{"num_hidden_layers": 14, "hidden_size": 96, "num_attention_heads": 2, "num_key_value_heads": 1, "head_dim": 64, "intermediate_size": 256, "vocab_size": 8192, "hidden_act": "swiglu", "norm": "rmsnorm", "norm_place": "pre", "norm_eps": 1e-05, "positions": "rope", "rope_theta": 10000.0, "rope_fraction": 1.0, "qk_norm": false, "attn_scale": 0.125, "bias": "none", "tie_word_embeddings": false, "parallel_block": false, "init": "uniform", "init_std_qkv": 0.0668, "init_std_o": 0.0126, "init_std_up": 0.0668, "init_std_down": 0.0126, "init_out_by_depth": true, "optimizer": "cautious_adamw", "learning_rate": 0.0021, "beta1": 0.9, "beta2": 0.95, "weight_decay": 0.055, "lr_head": 0.00744, "max_grad_norm": 2.0, "warmup_steps": 203, "schedule": "wsd", "decay_fraction": 0.945, "decay_shape": "pow", "final_lr_fraction": 0.0, "batch_tokens": 16384, "max_seq_len": 256, "doc_mask": true, "train_tokens": 156600000, "max_steps": 9559, "dataset": "wikipedia_en"}
Each number is 50 + 10 x the weight over its row's rms, rounded and kept within 0 to 99. Layers, rows and columns count from 0. The size before them is the row's rms in percent of the matrix's.

# gate: layer 6 MLP gate, 256x96, rms 0.116, rows 69-92, columns 0-95
# up: layer 6 MLP up, 256x96, rms 0.108, rows 69-92, columns 0-95
# down: layer 6 MLP down (transposed), 256x96, rms 0.0969, rows 69-92, columns 0-95
gate69 104:56 63 49 73 49 48 41 60 44 50 41 44 52 64 55 54 72 57 33 64 38 54 52 51 64 45 44 45 52 49 60 51 62 50 51 58 52 63 47 52 44 43 58 50 64 62 50 71 38 52 46 55 50 41 58 46 48 50 51 38 27 34 58 49 53 54 72 34 44 56 49 54 46 25 39 48 68 51 48 48 67 34 61 43 49 40 52 46 40 32 58 68 31 48 54 58
up69 110:44 49 66 36 53 45 60 51 45 53 73 43 55 57 41 40 38 32 46 57 62 31 65 49 46 43 47 51 58 52 48 48 54 36 57 56 54 40 51 64 75 46 47 56 48 56 35 62 52 47 60 42 57 59 47 43 46 47 50 55 46 58 39 38 56 38 48 49 54 36 65 34 44 61 54 36 47 33 41 64 54 63 40 54 44 52 38 37 60 76 30 40 69 53 59 53
down69 104:63 54 50 51 43 59 36 44 68 53 42 48 42 32 59 64 68 68 34 51 48 63 56 54 54 46 44 44 42 44 46 39 45 55 53 46 44 64 58 42 37 39 67 44 53 49 55 52 49 29 34 55 65 36 58 45 98 48 39 45 55 53 53 41 56 56 54 46 46 53 40 57 54 41 65 58 66 53 57 48 48 42 50 51 47 54 57 52 43 45 58 64 46 54 44 52
gate70 097:62 62 67 51 50 45 37 55 43 72 31 26 38 46 52 52 46 55 40 40 49 46 54 48 42 53 54 24 46 38 47 61 64 63 40 42 52 51 45 62 53 50 62 64 44 62 52 42 59 33 60 45 63 51 53 45 36 61 56 54 28 53 56 53 45 56 45 63 41 68 44 35 41 58 51 40 60 53 59 54 46 56 51 67 53 37 46 49 36 47 71 43 43 34 49 47
up70 093:43 56 41 48 55 62 45 68 68 52 44 49 34 56 60 58 41 47 48 50 46 66 47 50 39 50 45 59 67 53 45 44 45 45 70 50 50 38 54 59 65 44 43 72 43 60 34 62 61 37 46 52 44 58 66 47 52 46 28 56 58 45 32 41 60 47 58 47 45 56 40 41 60 48 46 41 67 50 55 56 44 58 37 48 57 37 41 25 69 58 48 48 37 35 51 33
down70 092:70 61 57 54 46 44 53 66 32 45 32 40 44 28 57 55 57 69 48 45 40 46 68 45 33 58 70 56 48 37 59 42 53 54 51 52 45 40 43 43 53 46 58 59 47 63 39 51 39 45 44 41 55 53 53 55 20 44 63 50 61 62 63 63 39 48 55 70 52 40 65 43 48 49 61 41 51 47 50 49 42 71 41 45 58 44 55 54 35 41 54 42 41 52 48 64
gate71 106:48 50 39 45 63 34 37 60 53 48 49 42 59 36 50 44 40 50 52 48 59 60 43 57 37 47 50 62 52 61 38 54 40 40 41 45 58 73 62 51 63 53 47 48 55 60 48 33 55 39 50 47 66 49 27 57 49 51 62 53 38 50 29 43 61 54 44 74 60 36 56 59 42 65 71 60 64 42 57 43 44 54 52 35 55 45 41 41 56 38 23 58 47 60 45 49
up71 098:55 57 63 39 43 45 45 44 39 58 40 70 53 78 44 38 43 57 43 51 47 56 49 47 46 57 46 48 48 44 46 50 42 49 50 56 41 44 44 37 38 40 53 50 47 58 63 51 40 53 50 47 53 50 69 60 53 48 65 50 59 58 66 73 39 35 41 61 29 64 39 38 66 45 52 51 44 52 40 43 59 35 43 63 39 49 54 66 43 71 67 65 33 38 61 54
down71 104:49 56 56 46 56 54 38 38 42 48 43 58 25 49 42 36 49 58 43 47 52 48 65 50 46 36 35 60 43 33 57 49 60 52 47 50 41 40 57 40 48 32 44 60 70 46 46 51 66 51 52 50 40 59 45 55 89 42 61 49 56 56 61 43 41 41 50 55 34 46 40 45 46 54 62 44 57 58 34 36 61 32 35 44 44 54 49 62 50 55 53 52 64 49 71 53
gate72 099:37 58 50 64 74 60 49 52 59 42 41 58 44 56 52 71 40 52 52 32 43 56 56 59 60 54 55 52 50 60 47 51 49 36 58 41 37 41 47 59 48 34 60 62 50 65 53 57 71 37 27 52 51 54 55 38 58 59 53 52 30 36 57 47 50 46 43 42 54 42 33 53 47 41 75 43 41 52 50 59 43 46 52 50 74 45 54 49 38 55 64 64 43 60 41 34
up72 104:69 39 24 53 57 55 57 49 44 51 50 60 49 43 36 50 71 46 39 42 42 52 44 58 45 68 44 33 62 62 59 47 53 49 69 55 47 41 51 65 30 50 57 44 49 54 49 57 51 36 38 54 36 63 47 48 57 26 41 43 39 40 49 46 60 54 64 53 54 48 52 41 59 32 41 49 43 53 42 79 45 38 51 69 53 59 58 47 48 33 56 54 37 50 43 52
down72 106:61 50 37 53 48 41 51 48 38 45 40 65 56 57 35 37 55 57 59 57 39 43 42 46 67 59 50 62 57 58 40 47 51 63 43 51 51 28 51 53 39 42 74 45 38 44 57 52 52 33 64 62 29 51 62 39 13 50 62 33 46 39 37 54 48 57 60 47 50 47 50 40 48 54 54 52 37 47 59 49 42 46 58 51 34 38 50 49 56 27 49 48 49 49 51 39
gate73 100:35 49 56 42 58 40 51 45 25 42 60 23 38 48 47 37 52 42 47 43 56 58 50 38 53 47 73 54 51 56 58 54 45 39 32 31 59 36 51 52 54 58 31 28 53 48 56 48 69 53 52 50 53 59 47 49 66 56 49 50 42 42 46 43 58 63 55 43 56 39 56 66 44 57 51 57 55 38 60 53 46 54 51 53 56 42 60 36 71 47 51 50 33 58 59 24
up73 107:65 36 39 49 45 40 45 55 49 49 48 45 47 38 68 60 27 47 52 45 59 47 38 67 52 42 47 53 60 34 34 47 49 63 38 49 40 60 32 46 44 41 59 62 54 58 47 31 37 47 68 59 58 32 49 36 42 51 55 56 45 56 53 47 58 32 44 59 69 58 59 43 45 66 65 63 50 37 44 44 57 51 52 57 51 44 44 67 58 46 48 73 67 39 45 48
down73 109:61 51 41 54 53 49 45 57 43 55 52 41 59 43 45 65 45 54 38 62 72 51 55 48 60 34 67 44 53 36 49 61 49 45 41 53 48 53 47 67 69 49 56 57 44 70 56 53 38 46 55 46 28 32 51 42 29 45 62 54 52 47 61 55 41 43 49 36 59 44 73 49 51 55 67 58 45 25 69 54 49 48 61 57 48 47 50 48 55 59 38 47 69 32 61 42
gate74 109:59 51 33 35 61 65 47 48 70 62 62 58 60 77 54 37 38 55 66 46 59 43 46 51 60 45 51 45 47 49 36 38 35 38 54 62 59 59 39 51 55 41 47 56 49 44 58 61 49 60 53 38 50 37 59 53 48 48 44 42 50 45 40 54 53 41 30 24 48 48 66 46 50 52 60 41 46 41 34 47 45 51 77 51 62 47 58 53 54 61 31 61 47 54 55 40
up74 114:42 54 50 45 57 61 44 58 52 54 32 54 52 74 58 44 39 56 38 48 68 55 44 57 41 69 32 45 36 48 38 33 51 53 58 47 48 44 55 48 62 55 58 70 58 40 57 45 39 49 49 41 68 52 51 60 53 55 38 48 54 30 35 60 50 38 39 51 56 66 53 46 33 63 66 42 66 50 52 48 36 65 35 50 50 59 49 56 57 73 66 60 53 56 46 44
down74 108:43 41 41 27 53 73 45 56 56 54 38 64 26 76 60 39 53 49 69 47 57 49 42 48 60 42 28 63 54 48 52 51 46 45 58 45 53 56 57 50 48 49 46 54 51 46 53 62 48 46 60 46 65 49 43 52 32 57 45 39 61 57 36 60 37 46 33 43 52 63 59 56 45 55 39 44 43 62 42 52 55 49 52 55 63 60 62 61 52 56 41 56 59 79 63 39
gate75 099:54 33 49 38 57 53 56 40 39 50 58 76 55 50 32 49 54 40 54 57 60 45 31 63 51 63 44 54 65 80 51 40 51 44 59 35 62 58 65 37 46 39 63 60 66 60 43 52 53 32 48 55 47 38 40 57 48 48 51 68 60 64 58 44 43 39 44 43 58 55 43 47 60 45 58 45 57 61 46 45 43 38 28 51 32 44 51 66 51 47 54 52 50 51 57 57
up75 097:46 55 54 44 32 55 53 48 39 50 33 66 44 59 51 54 38 52 31 37 45 53 74 45 44 40 45 40 51 43 45 54 51 28 45 37 62 54 50 56 53 60 60 63 62 44 64 36 39 43 35 62 55 39 42 41 62 55 49 52 59 48 49 44 48 30 54 54 56 61 51 34 54 45 65 51 56 71 50 43 42 29 47 62 41 47 36 63 32 49 62 68 59 45 51 60
down75 095:52 45 64 61 58 47 65 57 48 59 43 21 49 54 55 46 57 51 54 49 49 36 42 51 57 60 63 53 60 56 57 46 47 54 46 57 65 44 45 79 45 47 53 47 62 34 59 42 54 42 60 56 38 45 61 49 18 46 53 48 53 55 53 32 57 59 51 45 49 51 56 77 46 59 58 68 34 48 65 57 49 48 56 40 57 55 37 48 59 52 66 38 44 41 32 47
gate76 096:44 58 47 45 40 50 40 38 36 71 43 67 35 56 38 60 54 50 67 49 50 69 59 46 50 50 47 40 63 52 46 59 53 53 66 41 56 23 44 61 60 43 48 53 50 43 65 67 53 49 44 41 45 36 47 60 53 55 40 56 39 48 71 64 44 37 60 40 49 56 53 50 65 55 53 58 46 57 50 23 50 37 54 48 48 45 55 57 41 49 63 69 46 51 41 27
up76 093:52 52 52 49 33 60 49 65 77 52 56 53 58 55 52 27 60 50 46 36 41 53 47 60 39 51 48 50 44 41 45 31 63 38 37 54 48 47 42 42 64 55 51 58 58 47 43 37 39 63 64 50 49 46 54 33 59 28 40 45 54 51 36 54 49 58 55 65 46 32 56 71 38 33 44 43 51 36 49 39 43 56 58 65 36 43 52 54 41 64 43 49 47 30 61 55
down76 092:54 58 46 53 64 43 30 60 44 62 37 51 45 59 68 51 43 49 60 48 32 39 60 50 51 44 62 47 52 50 41 45 62 43 53 37 67 35 49 53 49 37 49 34 43 54 54 44 35 45 68 53 52 55 57 60 74 63 43 50 55 62 84 61 49 45 49 50 58 54 53 31 60 50 63 57 66 44 47 32 49 59 56 34 66 49 45 62 52 52 47 59 49 60 49 37
gate77 096:40 46 48 62 57 55 42 51 49 27 34 39 63 57 47 36 54 71 45 56 41 51 50 40 57 54 62 50 45 38 42 52 47 51 56 48 52 59 50 63 37 53 50 36 58 43 33 48 51 43 50 51 34 53 49 66 42 62 49 54 72 42 68 49 40 40 45 59 50 41 49 46 49 65 55 46 49 51 29 45 45 41 64 47 58 48 58 51 59 75 43 89 58 47 54 53
up77 102:53 49 45 38 43 60 43 49 58 38 60 48 49 39 32 39 65 45 47 38 44 39 52 32 49 44 67 59 55 49 37 46 58 59 72 47 49 41 55 56 47 58 40 55 45 70 46 44 37 47 58 43 44 38 55 45 64 41 46 49 77 47 67 56 50 59 55 36 36 49 58 64 37 38 41 60 57 57 60 53 29 54 52 42 63 48 62 54 46 47 58 67 76 42 52 41
down77 102:49 51 64 51 47 41 70 42 55 36 44 54 54 32 39 69 44 56 63 62 42 35 61 47 49 60 50 43 39 62 45 48 57 50 51 65 53 39 63 41 52 49 58 46 50 43 41 54 51 41 47 49 54 61 42 62 32 43 52 53 54 48 32 22 53 36 76 45 46 52 41 32 69 44 48 45 42 50 68 65 39 41 46 51 40 43 44 37 46 68 61 37 48 48 43 58
gate78 092:63 57 32 47 53 57 40 33 53 55 44 60 46 62 51 52 50 51 27 55 46 47 42 36 56 64 48 52 48 52 62 50 53 42 48 66 34 37 48 46 54 40 42 56 49 48 74 66 50 59 59 35 47 44 61 41 51 43 49 67 54 69 44 48 54 42 56 37 35 48 59 51 35 41 44 43 65 35 49 63 76 67 52 36 44 46 39 72 42 49 45 44 50 51 41 64
up78 099:38 51 48 40 55 46 37 55 43 58 47 52 52 31 40 66 51 45 46 47 48 37 60 48 60 46 40 55 61 32 58 40 60 24 51 52 66 31 45 63 30 57 45 53 49 54 47 42 62 54 51 52 61 55 51 60 41 56 37 50 40 53 55 22 52 37 37 42 40 45 55 60 43 47 35 54 37 48 43 71 63 44 49 56 46 36 51 64 59 47 70 44 48 32 44 37
down78 101:43 36 45 43 40 49 45 46 53 53 43 53 47 52 40 40 29 52 61 66 55 76 55 38 61 45 45 62 46 58 57 58 46 34 60 47 58 53 69 38 54 61 51 53 68 50 52 32 44 57 43 46 44 46 49 31 58 58 57 55 65 56 60 58 62 63 21 43 35 37 36 62 52 51 48 56 50 57 53 49 39 28 58 36 57 43 51 54 41 47 46 45 60 71 54 48
gate79 075:26 54 54 44 50 61 46 48 46 62 54 32 48 54 55 65 52 54 59 42 35 62 68 47 57 60 59 62 45 50 45 60 48 41 46 44 43 61 46 32 40 33 63 54 38 52 36 43 61 50 58 44 62 50 67 37 38 44 42 36 58 55 62 41 55 51 58 47 46 55 47 33 56 56 42 48 52 41 46 49 29 62 65 24 64 49 64 52 67 42 45 42 55 61 30 50
up79 083:60 40 45 51 51 44 63 37 73 46 59 67 43 31 61 50 57 47 55 52 71 51 46 56 56 46 58 31 57 46 63 36 49 61 56 65 46 44 58 56 54 75 57 45 61 47 53 39 49 53 51 50 34 40 34 60 50 59 56 63 56 47 46 48 40 61 49 47 67 58 69 73 56 40 38 40 49 60 56 51 58 48 24 54 41 56 47 51 53 53 62 46 34 51 42 42
down79 083:63 37 41 56 53 25 60 59 51 46 38 58 48 61 55 46 33 53 55 36 39 68 39 56 47 53 43 52 55 56 45 51 53 47 44 43 63 40 51 54 62 31 52 61 60 62 67 41 45 35 47 63 50 49 65 48 27 43 62 45 52 50 39 38 41 57 62 54 45 41 34 56 32 43 71 43 56 58 53 55 50 51 55 64 38 40 39 42 33 51 50 61 51 35 68 60
gate80 110:46 63 37 67 44 38 58 48 33 66 42 55 50 50 49 54 53 67 49 46 54 58 48 37 37 52 47 66 61 45 49 43 56 49 64 62 52 42 41 48 67 52 41 66 35 50 39 43 48 52 44 50 50 43 47 55 43 33 57 49 37 47 61 65 51 54 57 57 34 59 65 65 40 54 41 40 46 54 61 41 53 51 52 63 69 49 39 58 53 67 58 37 28 19 45 53
up80 104:52 43 42 55 76 38 46 71 44 39 52 36 58 43 38 48 53 53 67 49 52 55 46 45 49 52 49 54 76 55 51 53 42 50 41 38 49 51 55 58 66 45 55 30 61 38 53 44 49 44 30 53 45 47 49 46 52 48 58 66 67 62 54 41 36 66 42 47 67 59 59 49 39 52 42 55 54 36 55 57 80 43 35 38 38 67 42 59 48 59 45 48 45 52 59 62
down80 104:55 56 55 32 41 65 44 40 60 39 63 46 36 62 55 50 53 50 67 72 59 48 60 56 63 56 56 17 28 46 55 70 32 49 41 43 41 37 50 58 51 72 52 52 40 58 42 43 61 56 47 58 59 42 57 48 69 47 49 62 41 57 51 66 60 55 57 54 48 68 53 59 39 62 48 43 54 53 46 65 55 48 44 48 38 57 44 61 43 46 45 44 45 46 58 45
gate81 109:38 55 37 57 64 53 36 53 47 60 47 66 45 48 31 49 54 56 48 45 52 60 41 57 54 50 58 62 59 45 51 45 51 52 38 44 64 30 48 44 50 40 42 66 31 49 43 46 44 55 42 37 44 38 42 64 79 27 44 37 54 55 58 68 48 55 40 54 38 53 40 54 60 62 52 51 27 51 62 48 34 50 55 31 55 52 63 58 64 42 50 44 38 46 60 67
up81 104:32 63 48 54 54 56 29 39 45 42 35 30 61 50 65 71 62 46 49 35 57 45 49 49 35 51 57 56 67 38 61 55 42 53 51 36 56 71 67 49 39 45 43 57 37 34 46 66 64 63 57 44 57 50 49 36 56 39 46 49 50 45 50 59 44 56 46 35 34 38 57 50 59 52 56 51 52 47 47 34 47 47 66 54 58 67 53 40 49 56 42 57 58 56 64 68
down81 107:66 57 51 57 29 60 45 47 52 42 52 37 60 61 56 54 50 53 56 62 60 32 48 62 60 49 29 56 55 36 56 51 42 55 58 56 50 49 50 71 60 51 52 45 45 48 50 76 58 60 38 49 54 49 38 61 29 36 55 44 58 48 48 32 39 38 44 59 50 53 56 40 67 42 62 55 50 46 49 48 42 50 61 58 50 51 70 45 60 63 69 36 28 36 54 40
gate82 107:47 38 40 59 51 53 43 52 28 71 42 57 50 61 50 29 45 46 41 30 45 42 45 57 42 61 51 41 50 35 48 53 56 59 31 45 70 54 46 48 45 53 43 42 49 38 68 43 43 54 57 61 67 61 42 68 46 57 61 57 46 48 42 39 31 47 56 58 55 51 27 44 31 46 52 46 60 47 37 26 55 39 44 59 58 50 47 49 41 58 54 55 64 59 66 48
up82 101:60 42 68 51 56 56 26 46 50 51 57 37 53 43 58 46 58 55 41 50 44 37 42 40 51 48 77 45 33 45 37 53 48 69 35 38 59 49 60 57 49 59 63 45 52 38 56 27 41 63 69 57 44 55 37 51 39 56 50 74 48 45 47 44 43 52 55 50 53 65 37 45 38 59 47 32 27 46 59 56 54 51 48 52 51 57 49 42 56 68 55 44 56 68 43 57
down82 099:41 52 47 52 42 52 49 38 46 38 61 49 59 35 62 61 51 48 43 50 65 61 40 42 52 31 64 45 36 64 51 57 31 36 57 52 48 52 44 61 48 59 45 51 69 67 37 51 65 48 48 43 39 44 47 38 47 55 40 58 55 41 58 46 37 58 30 63 46 74 62 71 48 57 48 41 28 65 52 58 49 55 35 41 48 50 45 66 38 58 40 40 46 37 48 41
gate83 098:47 56 48 47 41 40 30 52 50 42 50 50 56 43 42 40 50 28 30 38 58 51 54 45 52 43 40 43 48 43 36 64 62 44 49 56 44 57 48 45 37 58 60 44 52 49 56 45 34 57 39 36 49 51 62 34 34 45 40 62 48 60 58 50 62 25 36 59 42 49 45 45 53 37 53 45 43 47 28 47 48 51 42 49 31 36 35 43 32 50 27 40 40 46 62 68
up83 104:28 61 66 60 42 40 43 61 50 50 41 31 47 52 66 51 33 43 40 49 31 44 68 62 37 44 50 40 69 43 52 34 44 42 46 58 54 45 38 69 38 57 46 46 52 60 44 36 44 82 51 52 48 62 54 54 50 40 38 58 57 41 44 40 49 51 44 53 55 39 59 63 40 54 55 52 44 59 37 50 54 50 66 35 60 43 56 68 58 46 40 54 46 42 54 50
down83 103:45 54 55 48 55 57 47 41 48 40 53 65 54 48 44 51 41 60 45 52 67 50 35 40 72 57 48 42 42 28 58 46 59 45 48 38 42 31 54 53 58 77 64 58 43 62 51 44 46 53 49 45 65 48 52 60 15 38 68 47 57 31 64 53 71 55 41 37 48 59 41 39 59 42 57 56 50 43 36 58 56 55 53 52 50 38 43 36 43 48 43 44 48 53 50 47
gate84 106:55 58 45 46 47 50 49 46 56 32 61 74 68 53 46 49 45 41 50 64 44 57 33 38 51 48 57 55 43 61 41 50 62 52 47 46 73 49 46 46 51 31 44 67 51 65 56 65 50 55 59 43 30 30 49 37 60 29 33 56 44 49 48 56 51 60 43 36 62 40 54 54 42 49 40 33 46 53 54 45 52 67 54 49 56 38 42 68 38 40 52 56 34 63 36 56
up84 103:52 42 47 58 54 55 54 51 65 46 60 48 67 49 35 34 63 46 50 63 59 55 49 53 44 37 58 36 39 61 46 51 53 56 61 50 53 45 53 43 31 65 47 55 44 65 34 38 61 68 44 58 43 55 41 52 55 48 64 61 40 44 38 37 55 49 42 48 64 38 60 54 56 61 53 65 26 43 50 54 71 37 35 65 55 54 74 52 42 44 57 30 53 52 45 64
down84 105:53 60 46 31 47 45 53 62 56 56 69 72 51 47 25 46 41 73 53 60 57 64 47 56 45 40 57 58 47 32 37 45 59 44 60 61 41 35 43 66 42 47 43 41 57 49 51 52 52 44 38 39 47 54 60 49 64 39 61 53 52 60 47 62 54 46 34 68 58 43 51 33 45 60 45 25 43 61 52 57 39 49 56 61 50 62 41 57 59 46 57 66 52 38 40 51
gate85 100:66 37 41 36 57 40 25 42 37 58 55 43 61 55 35 47 40 51 50 49 61 44 40 51 30 44 55 40 51 48 43 54 54 53 61 29 53 55 39 44 52 47 65 43 42 56 61 29 30 47 55 43 57 37 39 40 36 53 62 59 42 45 52 38 50 48 59 48 62 62 48 48 53 59 56 47 58 68 40 29 49 70 41 75 39 51 47 52 42 56 46 52 62 43 59 50
up85 100:64 51 53 37 53 44 41 53 41 60 51 55 61 52 61 56 46 61 42 38 33 58 44 53 77 51 42 41 79 54 63 62 58 40 51 52 60 40 56 40 49 37 56 62 64 56 53 45 60 39 57 51 30 48 58 51 35 48 44 46 38 53 46 55 55 32 48 31 37 28 68 33 58 55 54 43 49 58 38 42 52 34 49 46 35 42 57 34 57 51 61 55 52 50 49 42
down85 102:63 54 32 54 72 51 46 53 41 80 59 45 41 44 63 56 52 38 54 54 53 46 59 48 52 61 69 59 60 53 67 53 55 42 59 65 60 48 46 50 63 26 35 46 44 56 66 48 55 64 53 52 36 46 57 42 53 44 51 60 60 67 46 49 62 73 58 65 62 43 60 47 65 55 61 31 62 48 48 54 48 52 47 45 57 63 45 48 61 42 56 56 54 47 45 65
gate86 116:39 46 49 58 49 39 38 63 67 61 50 64 82 56 44 38 41 67 57 69 45 63 38 46 63 68 64 35 57 43 57 37 58 35 55 43 59 49 50 57 49 42 39 66 42 44 53 58 44 51 40 42 42 56 55 58 45 46 40 55 31 31 53 55 48 46 42 53 55 51 53 64 51 38 31 42 56 41 52 70 55 46 51 56 47 50 64 47 43 56 41 43 49 47 35 63
up86 111:61 61 39 46 53 64 45 56 51 62 50 57 56 41 39 54 44 53 41 50 60 58 45 61 54 65 51 53 55 44 62 54 50 51 53 38 70 32 59 45 51 52 44 51 37 58 47 54 32 45 52 47 53 52 30 34 57 66 57 45 44 53 48 47 46 35 43 55 64 49 33 76 49 52 62 42 67 68 58 57 63 55 48 65 48 64 62 35 45 62 75 56 44 61 31 59
down86 109:45 66 50 41 63 44 56 31 42 37 41 38 61 32 56 50 43 42 59 62 62 48 37 58 47 47 46 53 45 48 66 35 38 53 49 64 43 35 62 46 42 52 56 33 44 39 57 38 30 57 43 49 49 67 46 41 26 55 40 50 51 50 46 63 55 56 38 50 49 57 57 45 33 63 57 33 32 41 42 60 57 44 61 40 39 60 47 35 34 52 45 58 57 42 52 63
gate87 098:44 46 44 45 68 52 37 43 50 55 60 57 46 39 53 40 50 56 50 39 51 50 63 65 57 68 46 57 54 69 55 56 43 64 67 62 57 44 51 43 70 44 49 69 36 47 67 50 43 53 50 40 64 43 67 54 56 61 51 45 67 24 53 32 63 55 41 62 64 48 45 53 51 50 60 57 65 46 51 51 34 40 48 72 64 42 55 53 57 54 46 57 62 61 65 46
up87 105:40 55 59 58 47 51 63 46 49 66 55 52 59 45 60 57 44 37 40 44 61 67 47 47 56 35 61 69 45 34 59 47 57 39 36 46 55 65 47 57 29 47 51 54 59 47 37 50 51 40 42 56 50 48 36 37 63 46 35 58 30 52 51 61 49 43 39 45 50 56 52 27 50 61 46 36 57 38 48 47 44 47 64 38 29 67 62 40 56 43 59 24 59 44 46 61
down87 106:60 52 39 65 35 45 64 56 46 61 58 32 67 48 60 48 52 57 46 44 48 54 50 52 42 33 71 62 39 40 42 44 43 48 49 44 53 59 42 49 49 44 51 38 70 46 39 65 65 51 35 43 34 65 55 41 80 44 53 62 39 54 26 48 54 41 47 41 41 54 57 40 36 52 68 45 49 40 58 48 49 41 62 40 37 55 52 45 44 64 48 55 55 38 39 43
gate88 122:57 48 56 69 47 51 52 50 51 50 58 42 46 44 38 51 42 39 50 47 71 59 51 44 57 58 53 43 55 44 41 44 32 53 35 56 70 49 50 57 56 69 31 56 66 26 58 37 59 54 50 63 58 30 51 47 51 50 48 39 46 59 44 30 54 70 30 67 51 42 55 44 54 55 48 48 51 62 65 42 41 46 69 44 44 57 34 42 42 40 56 43 53 48 73 48
up88 118:39 67 57 43 43 58 53 45 53 52 41 44 50 57 61 56 47 53 41 51 39 35 47 50 44 43 65 62 41 54 43 51 61 35 56 59 36 47 37 41 45 41 73 56 45 74 38 65 34 64 44 49 50 68 44 59 57 45 49 67 56 37 51 53 30 29 65 33 57 51 51 47 58 41 60 49 30 47 47 42 45 55 32 66 58 47 54 58 64 53 42 48 32 48 44 47
down88 107:40 53 55 31 63 52 44 71 46 55 42 53 55 55 50 47 52 42 42 58 38 49 53 52 44 53 14 57 53 58 48 43 59 45 69 54 49 50 45 41 54 51 65 50 45 52 33 51 57 57 32 45 43 56 37 53 85 48 61 65 51 39 12 50 54 60 46 51 41 47 35 38 53 39 47 37 57 40 53 46 49 47 58 48 51 48 55 42 46 53 42 52 50 43 54 44
gate89 095:47 45 51 62 44 28 53 59 43 47 57 45 63 45 52 48 48 68 55 50 46 43 35 38 54 36 44 56 49 44 46 41 33 42 33 54 40 72 50 57 43 37 56 70 59 56 49 70 38 30 49 51 42 45 47 42 46 47 53 48 38 59 47 35 48 68 51 44 51 33 59 27 53 61 58 50 54 55 28 56 62 42 56 46 51 51 55 55 59 46 29 47 53 32 41 33
up89 095:64 50 49 50 43 42 41 50 44 59 54 50 46 47 40 57 54 55 60 64 42 44 36 32 37 45 51 41 39 63 32 55 52 51 34 51 37 63 50 64 49 55 55 61 64 61 56 44 30 32 75 48 68 42 63 50 48 52 58 45 55 52 61 55 47 59 61 47 53 47 66 35 50 54 42 63 60 70 51 56 53 46 63 50 55 49 61 64 25 50 30 47 54 30 56 49
down89 088:58 69 49 63 56 50 54 36 60 51 57 46 49 49 64 45 34 48 45 42 46 44 68 60 67 60 75 52 45 50 46 41 49 52 61 51 48 37 61 52 37 71 72 47 39 40 49 41 56 58 47 48 37 63 59 59 10 37 45 58 55 48 55 58 47 38 45 54 46 65 56 63 49 51 54 57 45 43 57 48 36 42 47 34 45 39 58 57 45 54 55 44 41 60 46 52
gate90 113:60 46 58 30 66 54 29 50 65 60 48 44 39 43 35 54 54 42 45 48 56 48 53 54 61 61 39 51 40 41 31 47 44 44 54 63 29 57 38 53 51 29 36 72 33 41 58 57 50 44 42 59 53 37 45 52 61 62 54 46 44 32 47 41 52 42 41 44 44 60 50 28 42 52 56 38 50 45 57 42 52 60 47 39 61 67 43 42 37 45 58 51 59 45 71 50
up90 113:63 53 57 53 63 62 53 37 58 50 35 31 45 46 55 71 45 69 47 59 55 46 61 66 65 64 46 54 45 36 54 34 50 39 34 43 38 45 34 58 36 51 46 38 39 46 42 51 67 72 50 48 52 45 73 46 46 52 50 44 69 48 52 37 38 58 38 43 58 56 30 65 37 60 45 53 59 37 48 51 62 57 47 37 48 50 51 40 45 51 56 55 48 53 50 40
down90 115:60 52 43 54 64 63 45 33 42 40 36 43 43 32 56 48 41 61 31 64 58 41 51 55 60 50 44 30 44 25 59 48 58 46 58 39 37 52 46 55 36 64 28 51 56 45 37 47 64 53 63 45 65 48 49 51 41 49 62 59 64 50 50 33 57 41 55 45 60 48 56 55 60 50 35 35 62 61 59 71 45 52 41 39 60 45 54 49 62 60 48 42 50 39 69 47
gate91 109:47 47 52 39 47 36 42 54 52 58 37 77 44 60 38 44 41 69 45 52 32 54 59 43 49 55 37 46 48 59 43 60 49 44 50 64 53 68 58 44 66 50 39 56 66 52 66 44 55 37 32 50 51 42 50 57 58 56 65 36 49 37 43 60 49 45 38 68 38 42 39 28 57 53 51 40 58 49 44 50 44 43 53 62 50 39 40 58 37 49 52 65 47 40 74 61
up91 106:46 37 52 39 50 55 61 50 62 43 43 62 60 48 57 58 57 51 58 63 46 45 55 42 64 52 42 50 56 77 53 54 60 52 56 58 32 56 67 22 59 45 56 37 65 37 46 52 52 23 37 50 33 36 49 39 39 56 58 40 56 47 50 64 37 61 56 40 50 57 61 44 70 48 37 57 47 54 45 62 43 36 38 52 44 59 61 50 56 45 57 40 42 60 55 38
down91 110:51 37 34 50 39 53 59 64 42 52 45 37 61 47 61 54 67 40 59 53 45 37 32 66 53 49 72 54 56 51 60 57 31 52 50 48 54 49 50 62 37 61 49 42 56 48 63 52 52 44 55 56 32 53 42 43 32 52 43 60 42 45 47 45 55 56 66 34 59 65 58 54 52 32 57 59 21 42 52 60 45 52 50 64 49 66 65 52 64 57 57 45 59 51 31 37
gate92 084:51 34 48 52 46 45 51 57 49 50 46 52 45 42 47 44 41 45 50 62 60 57 35 47 47 49 49 36 49 58 59 39 43 59 42 29 59 52 22 45 69 59 45 37 60 40 46 25 62 70 39 59 47 53 50 59 48 58 32 53 56 53 39 42 55 68 63 55 68 46 53 41 52 33 41 38 51 45 78 59 52 39 60 40 33 47 50 58 52 56 52 53 53 54 67 57
up92 085:45 41 50 56 55 57 48 60 32 34 60 37 53 66 48 43 52 44 32 40 56 48 75 54 71 41 41 45 64 33 62 52 33 47 34 39 42 69 50 45 51 54 46 56 47 37 60 46 45 45 59 61 45 54 43 64 55 54 44 48 52 59 32 47 50 60 59 52 48 67 46 36 46 56 44 63 60 59 39 58 64 30 55 49 58 58 63 44 39 61 68 57 54 47 43 37
down92 094:56 51 64 60 46 56 50 42 58 37 45 36 56 47 52 52 48 54 52 38 39 56 51 52 55 57 58 57 39 60 42 66 60 51 43 63 48 46 52 46 53 51 18 77 50 58 37 58 49 40 49 53 59 60 39 41 14 34 53 63 55 43 71 47 46 29 22 56 39 55 52 55 38 63 46 47 55 62 47 55 56 51 51 48 61 39 47 54 47 50 42 46 46 47 42 50